Weights of a small transformer language model: untied embeddings, a variant of Muon for these matrices.
Each number is 128 + 24 x the weight over its row's rms, rounded and kept within 0 to 255. Layers, rows and columns count from 0. Numbers have three digits each. The size before them is the row's rms in percent of the matrix's.

# layer 9 MLP down (transposed), 1024x256, rms 0.069, rows 922-947, columns 128-255
099:111138097064133122150121135107146131111154130097084129107086124111141101086125143127097128111109115160101156121143155123119122154106167106105179148156157148127141158146173133125142129111069158151086135141138106098129132104122144146134129146149123095143078147123102117129158146135162098139159147164136100119089118157124117130139112119118117112116149118099107177107129151149133169141102
087:121131087169131095172132106098160100109115125136116088109097138101141139146181133106150145129126122113155118115128132120210118160133101149143146087070139110133112135119131118066125070155100108152099104084174125111156114105144153145135137159102127139147097161129128107138123141075152116139160117129165164140141145128086176144139130144127123120106091125136142091167163171166160167172135
095:119119106073139156177125069124141140088096116136113162126133147154156102110158142134119104087093112096109106122153141139118151119122097110113101155173144164138121089111122114145137156099119062116157130120113077118110134110095115117110093156066128084167089167123128100141122095121148149115145095128109123170095116144147100160090122107152112145150103152123090132132124103148102091135115
099:088143169092144115146132080101123084140120138149163146144115153116137137103151092154110139198111129164100096094119108124115150138152178160135166107131128163140114086099087175134172105129164159096113132136119125169112147126155113113126056105148137135152104092136127114134133124140141120078116109135124132171079104112125112108104144147114109125117109121136096099109146137121128149092120
107:113187113100203127113171101157136110174143099142108135121106118085143145156121129159093176158133077119162136128126108084138114073110167160120146139125110130110131159142120168125099105100125120101105127093162155165134113115142082123120146119111130150099151123128109100121128088127183153111131132153129122107097137124118127092136166112107129119106131092123119141088098161094101121147130
115:114131122121130208113129161147138116076132120154143166141137118085169122098081132112136093084101103163144102153133102189144136144130136131124150123102112151124104152116145113179171092129114133134151140153150162171111147110158148128147151122118063162094140116093141113130170105146129136097124155120135168121110143101133135128143125140174117093158158141146124123118132104115124125119141
090:117117113102149133137132089144141110187168122095134143147118123135117142142162145094127082172133132108144178137098123140079130121102125103135162139119136168165139082129131125127088170113152093140126139132122129115145123148158111097121079103121149128130135130117100161115087100143090129094145188126121122143090140112124177145095117121127115081141095151125123120082139086112149139126141
099:116126176103093112125139092113142108194138135118109126166135100157124146132163122166149139097123149133117129098118119167139143115126105106179107136131157137123143105086113108125122167112134133142192087098080108115163155125191078149108133115158139133156108111162080113095104162148161124130113138102178123166121103133114113122134120102097085150142115109137125146086132061144126165123133
091:155117146180130127133090108119156129127141113117119128097115122159164124152173162126161101099116065138124124142150148129093123157139081171112132146162122130159132186078125084117129085170130121120132144135120141115135106106115107137146145132114133171091126128124150119085094099135139113146097131162137138137115072120130113120124125160132120137136112136101191140117138124139159096107154
109:107109104107153114095148150108112097100155144134093128131125134106153094085101083143109108137187156125132175141124143140149125142112127087161140145146110152129107109125128120149123147111129090110147166162135142134116128109171107142136138100139127153125126124149127109127140115079127102124105155119133120118123156128146169098147119149138151132144159083156140094162145112120147130129165
096:103117133147136129087123133119128111136098100141136151149127156065109115115139109129103131180150121101117076064101161134124131120147110107119124095151096144109141129117147080132161106155135116147179133100140112144112099146155131142086146142127127122104134121126085147144141177134143136197145141092165111119117127129108095113110125103119120151102138134144129139118163078102128128137098
111:170125129105102113098135083117164145088130151106129128105165127133103098134056079122095137127118157140139125083100084125126120107074137151139103149132120126150160150154121161091124133121160160120135115145148140092134160124139114112138137140166106154143137164184144101115119173141136110112145148099094125121113080140108104176121134091134150129076140121121110143156131141118128130174136
105:092119125110110140113142128142108170147146158134125153099158134111138124127092112143134122086163083113111142073174150087141119132188127112135187127156132145179139138145150102109101113110097122132144149130143149132182137159121135129108151095134150100144141128138171088093132133073157138108128132107088090131089130152166131099074119122139125114171112139080112137142118090150170107095159
105:105104142105094168116096127132135121128120128111104117102121131118116109134117120192174120126116123106143089184129147095179105148102133160179079062118148133096108169144125153069164125094144141122130127109108128128128094142129111115119113091125161139144139096140130155151151153156125124119167108139099104121138100129114137103141139104090157128077132144132145108111138085152173132159149
103:158159118144131127149154116092107118137140141137110127150104137169129092116146142152130133094119103144122083163119156082142112141152139133084128123124164162109081143135181142139090122154153101118110099131145104172131124121114113123206169133097154085119099128129114083168101090150123102148136153110080136108118130151101133127140096164112163105157133125136180172198156123121134072108155
091:171119101112106087118111087096119118144134135131116137127180121133131131131144133164091167147109159087149146056135115067201148143143122149154124136145126168105121119113167097115166121154150152096166129157138141146131151147138132126134124151130143119152111100120158113145162106118154127127129134151083094106121138103112110151157125103092120162132128148137134134111129080161148103134152
096:157179095097172125130113123162145140129093141091096121119130130141126135104098102129132084145114119119158144110125133085091141151139174127124133133111098118158109146147146098157148129122118131133077123128147130148135151104111178129160152115125113156140156116098095172107180132121110172128089120170092111135103076107115124123149099142137116121120146144159107118124128129164196108104134
106:152140108116109142110097139164112156158125190112137110168128135127121095153118135105168144138141089110112107101153134157177143140142147138127134138185115147177121098119111093109100157140108097173180128105116182127129143121113128126113135131173115132106106151117118135140115127111102139079132131127116091131119137102114175123134148104119132108152125109155131143086137128133126145132113
099:141162144111147124093121125155117099117107107121132137152113138124126130125119080094138160115125105140097136129170196131132095113098103146151153099107124091114148186119126131135158129118137134172135155127138123120146108089180117147106119160135137135142076112088095137148154168114131114115150105120155141147100127089105061139184128160088143120098089102126111152114144127099095117151151
104:162113106123088135119127108153156124101108124159146121151100152097157144131154155127148151122133109143124148106160107109098167129132147138142114150129099171102117136115076150134113090123099122151182122076123162148150091141159085120108163150128096141127116141147162151130112165113131106149101131097114119132097164150148130136158089113110109071081115099129148134111167137187134114117147
082:127110136098151168067162142113105113102145111142084104138109133165102116119173126108121172129183133107130123100141096139159159113166120118158150119118116148128135111153175143141095112108120134146154177128158104111134136132107076106132135138109078129164119122096088109152130193132146121097115132093105114116141095106090124119134134122113168139142098111126104093110154144134139124115143
109:123122103101147102130113117141146159104152105100115189099134113109128116106144178117144089078160119165174122145153094100123126114104150111093150142175127162115150135149140089188100154122148103093113150107117141154175060171174124130104146100131124142169121149139095132134126113137137085151125114131140122135110126143121123103116153106111128123114119161113105102113169147145108065103066
096:125111111114161119151181089155148088130133121145120094162130153135156089112175138080136167139114103143169120144136108062187141160137190108114158121126116102124138117114135129164138124143152131153126078101088120097095095137126061112131119140093131121101121147120177129134125093062108120109101101147116113125111125167109085130170092108117143104094136123161123110178135136161115125151125
087:135190125116108170131189117048146130063180154145136121149137117124116148112073129120175119136142091093126136093160147094153119116143126146118141131122147152150127116150127157177090145132118096117111108129113126104119124096101113155091105140140110145113083125128118156124131114135105110139148183145107155090160151133146118147102136123138175154132123148121129122124109127145124128158146
099:135122108098117126111158138096131112144173118116144137150145068142125143122186100153091147161121116155127161137166105173120103152144168120119115174087099079102143127147125115118133117156124147120109152108166120121086146159135080119128125147130161154123097152144094147142153117125129103081117099112142115118092135146096137127172091161101148175115169140147153108137127174121206118142126
085:141124142159148138128156113146158155101122131120149113125075140140107122148112091099141092191164094092111140160129084110196115147103125141152127134127124106142152092154172105103100129162133150112127141144146119110154136107133122155152128131149109133104155111172130142108141149120169098113139157156142128134150099108148108086160165130128109131111152120103114099090155146151153116110120
# layer 9 MLP up, 1024x256, rms 0.134, rows 923-947, columns 128-255
091:136131145156137129102141141141160163139156116153114096134170149159127068157128129127118176134125103131133131111132139126149154126126108127134156149118102174141131179124159177132091133153160174130107167126140118155142169113075124127172131117150128111086117111097177140154125145117144117128144107160138125155097108157130137123119132123083122148111113127127161139096120121111121101128123
093:096116138128145113154154106105119138114131143124124141134160166094096122128129103108123129128124198147111135115140103077115103104122135104146142097135064145174146112137147120099130148106117137118128121110114123110140146128143138163197147113141113138130137096117107121077121157106163144103144134136108116112149159111115110127129144093150097121118144135149080147122076137132147125115101
099:114103139136097131104107123111121132134128149119101150164154122111096161120145125120166097171148098158112091130134141080143110155109109152092136067144149095158154096183111155122156150113149112111141148119145095133109153142086156107170144131139119123151166110127151144115138106164103123117114106127108097119152140126129106153136123141097091141139130107124187116100179097126121139105129
098:135174142107121132163136145135089088108138109116123147126122133105146153182092107144125137134082136149133167125125104149111127124157162131163103144123097095119159133144151111105108124131127113161101145135153142154141136106114137179098082099146132107142176127119127134128086170124139108091184118087167109160120152116112152100165120135166121128178111112102086144130085090114092103124134
110:124123127146134157108140108153131129107112153134082141169117125078084085139123140156130135114117160162132106135096112136171106157100144114100093135153170098096105133096159059150092092141139141145149143133141163079133105089125142147086157093163119130109163105078113105148115093138166189112122142105118125111034085106126109123122136126159086107133145111142111149150125148128122134118109
096:166114117137164152130123128148131128135146154122138145138158116088151148131130140126094128146167150133100149153145153145097150142099105139124172112103078130108155108146113178129106169146104108113109110134133117114115124159172123121118133133134136137096097085099125100115122103154098161135111131075113116122108139104141112108084101124147123162138136174124123114134120126142143108154132
097:146125097117123117164112115121114106112112087108130139097154137139138086110154111103106070122102184121136096129105143130123148152126166148145101128120113087125127158106136137139142132140049157152064104110116124142128172128102151101156126149094127090156142107115148122130124127064115138159089122161082169150120084101115118105127135097121115096131117112154133129165169176120113122148093
092:140121177127144153161089140155158114142124135138122103168104107111087104118130127134147154178136127119102128105161135127134133115146111082119144073157149142120041196158111133118134187130150173144135114128155144132103132147114135195117152106148159136169146125109123138156101143109127127140142138128129111117129133124110135143138144090080094132094158135130110108119190126159107122122136
115:118104118145142143148080121116165121133110116151119122106152171067154125135101095102127161117138127180128119101157106129083096136137129103134131140110115124174133113157102112118128151121139111154141112156142146111112127103125137116127156133124130117158137128131155150094118152089126159117132113103112103111136181118079131138125145143155165109135166127100157181146171193137085109139142
104:108118117151121112172168091133158112154102105146118175140111116138126089142116137140107136120120126115127123131093130148099141089135127123075185148119134150135114136135151110173160087124107098122119142127185144111133159144172095167146148168135138105129161145130144097121103114139152158155094121091100147155132136122161148126144077095076146158115127141123139157169185165097135132138175
109:114112115110158110184141109130131113108104153129089085092152105064100110138138139153073112170097116101148112122109116133122085113094128134094156113150110139151157163144187176095129143119131119126120140118155126134122127137128147149150102123145138135154126130174132092129082129104112122160101124122144137127144144146092119170123113112118118113149149117112170140170109123123147103179161
097:174149174108164143138122107148119115117134130112114129125128105129111142115120132127126148110113166112152087142126150111137089129125146138101143156172133159123097121145117122095104094096119101158134117177159119140139143084092140088116166137101124129092091102108121125085134122123094182125134100125092115073100110116153105125132132149143160124096099144129161108155134126096111129125132
104:125099139121100156131117141121157124133150114066136115131099140107092139130101113136165100128077114135170096159170128137124130154161114165094141111151131147077104137133144158138205157096134137130142121124155118088125121166162129190111136111151141131079131123122134117118103139115114163149163117133093121158120086123133109148088159130138132103137109157119124109126125076133142142163161
096:130120180116134155153096151146151095150154150117144137153119154091180156163142155123131159115125135128120114148114147093140122165128158112152141079145126116120136148073135112118149102151089163111159126116185115149105124148141149171124162156114122190093099110155131156119121172093168139144145129122134113140138140109126129136148114145155084168190136120125143150147120115101124135107151
099:094140123093123180138133088092087119105107149117129163079135148110183110110136129132151159114109131117098078144101198125122139108073095162111178125136126153139144136166153130145140093130165174166083118119113132168127132124133142145154134162163114156094117168103173102083132108148170151135153133139134116136109110093119133130082150087118112153123124144138135153122118133066113120122123
097:111102139176097110115097166148140101135180141076140142068091069166111151158123170102162116160158132112152148124070169125119154140104144105149140092136104153124135133117108139080161164163151125133152126104118118110143151147154105149139107153139140150126107115128129103127158103114120137139197100170147100074149147119164120159118095147167163110124121140115140108159198134134146170117079
106:146133124113124134102148178129172163135158137169124149113124145106125133135143139155172129134117108148093121114141168169105128107130097157071168097134138098135135104158128121103126146122129149136158168155157124088136139157097122125092129146122171110111133114101123133132129129141116158107155138147115104118132152114116186109094110070136145096124118150120121138083211139129158139125083
101:189132138159163107133140104121127162181139098095130137102136144146104126136092139128101127125120102130117109159171130079156158092110105120168146152121141127118101131131106135154152103148135145128130100117100110063125108145146138115108135095182130144132132115117113118169081142092164152158140124113124103112119138130136123146139107083112129172089134128132097118133127161120123132110105
102:135129163127160132134061101136169150101141094121116125154121125128129131117114153101163122141086145176159154127126125099093142146113102138112154127097136133175139104148146100131108122143129168089123072143129135152115181084076105144142152110166126122074113105134173116178147160136161145119148108086128083116138133126113136103115152124127129117109114113106119151095142120114109159099133
097:133134156125147143145106118054074148134164147175114127095123107141099132150151097102110137125120112140156123160149172105127139134098109081102134133141132090174126123148153144120127081158116185113130135116147137130125125108149120137119140153152150145159127107110135130147156106139166135131113138106103120159124139111129097121126160152110125068186132161149120132167171179137109102138112
101:138134101083129105131156081142143123154135114118139156132146161144114170127109078117134150148108151138100121132086113134143109155158199112066160129116096114071138124135119105125162152148152135119131138134180124155109119184106137112126116146130124105117122115123099116128077124104134123115162111128106128139127128124126146098135120112176135124166095161117123152114114099136142134124145
095:111111133136112132163124163112119097134124166081116135110097103157166093148124158117154165161136176105148143113134159138148136126101126099129119122166146138150143107173141114105136164103111140159168164151110107091184167125163118125108122168107169132109110146148128153110118139139113092133134148115115112068121098120085123135083090124147137115137132119130162159106154169107150112114143
090:125141125115111141113145163103144140163157093087128138066146112112103102141091120133108101157124132117144084137147117081151169130096141130134094140146082114126122110108119111125084130172092114126162175140141100110172115135132178132117159143131145129133142128121131139110136166116100110124118143136096126164134152134136146133127145134111126088158138156112130158125119147150091143109139
101:105104131128173129108136114127160165140147116074216128133130119111114089117144159110125133171090103132130137130101105092133121129130172147125188102115095090168183131141128102101126158146163157140100126131148167130124137126098130119143157116151108120161107111093126123162122109129158111123152102168154182134139129156155111140129108147094139137125106100095113147104193118117118171097101
092:149137141127123170102101119145204116120162137127146124136172098164100125129127127154096105169105120143140115111158135142139116122140113145156157152105156112144134078154147157129144158165136140163114179154131132165104118172075152120135148156137152160136093086125109126105111141125105123186151134172122129114139116128095143097107115157140123154123127114089119138107129150172100128118150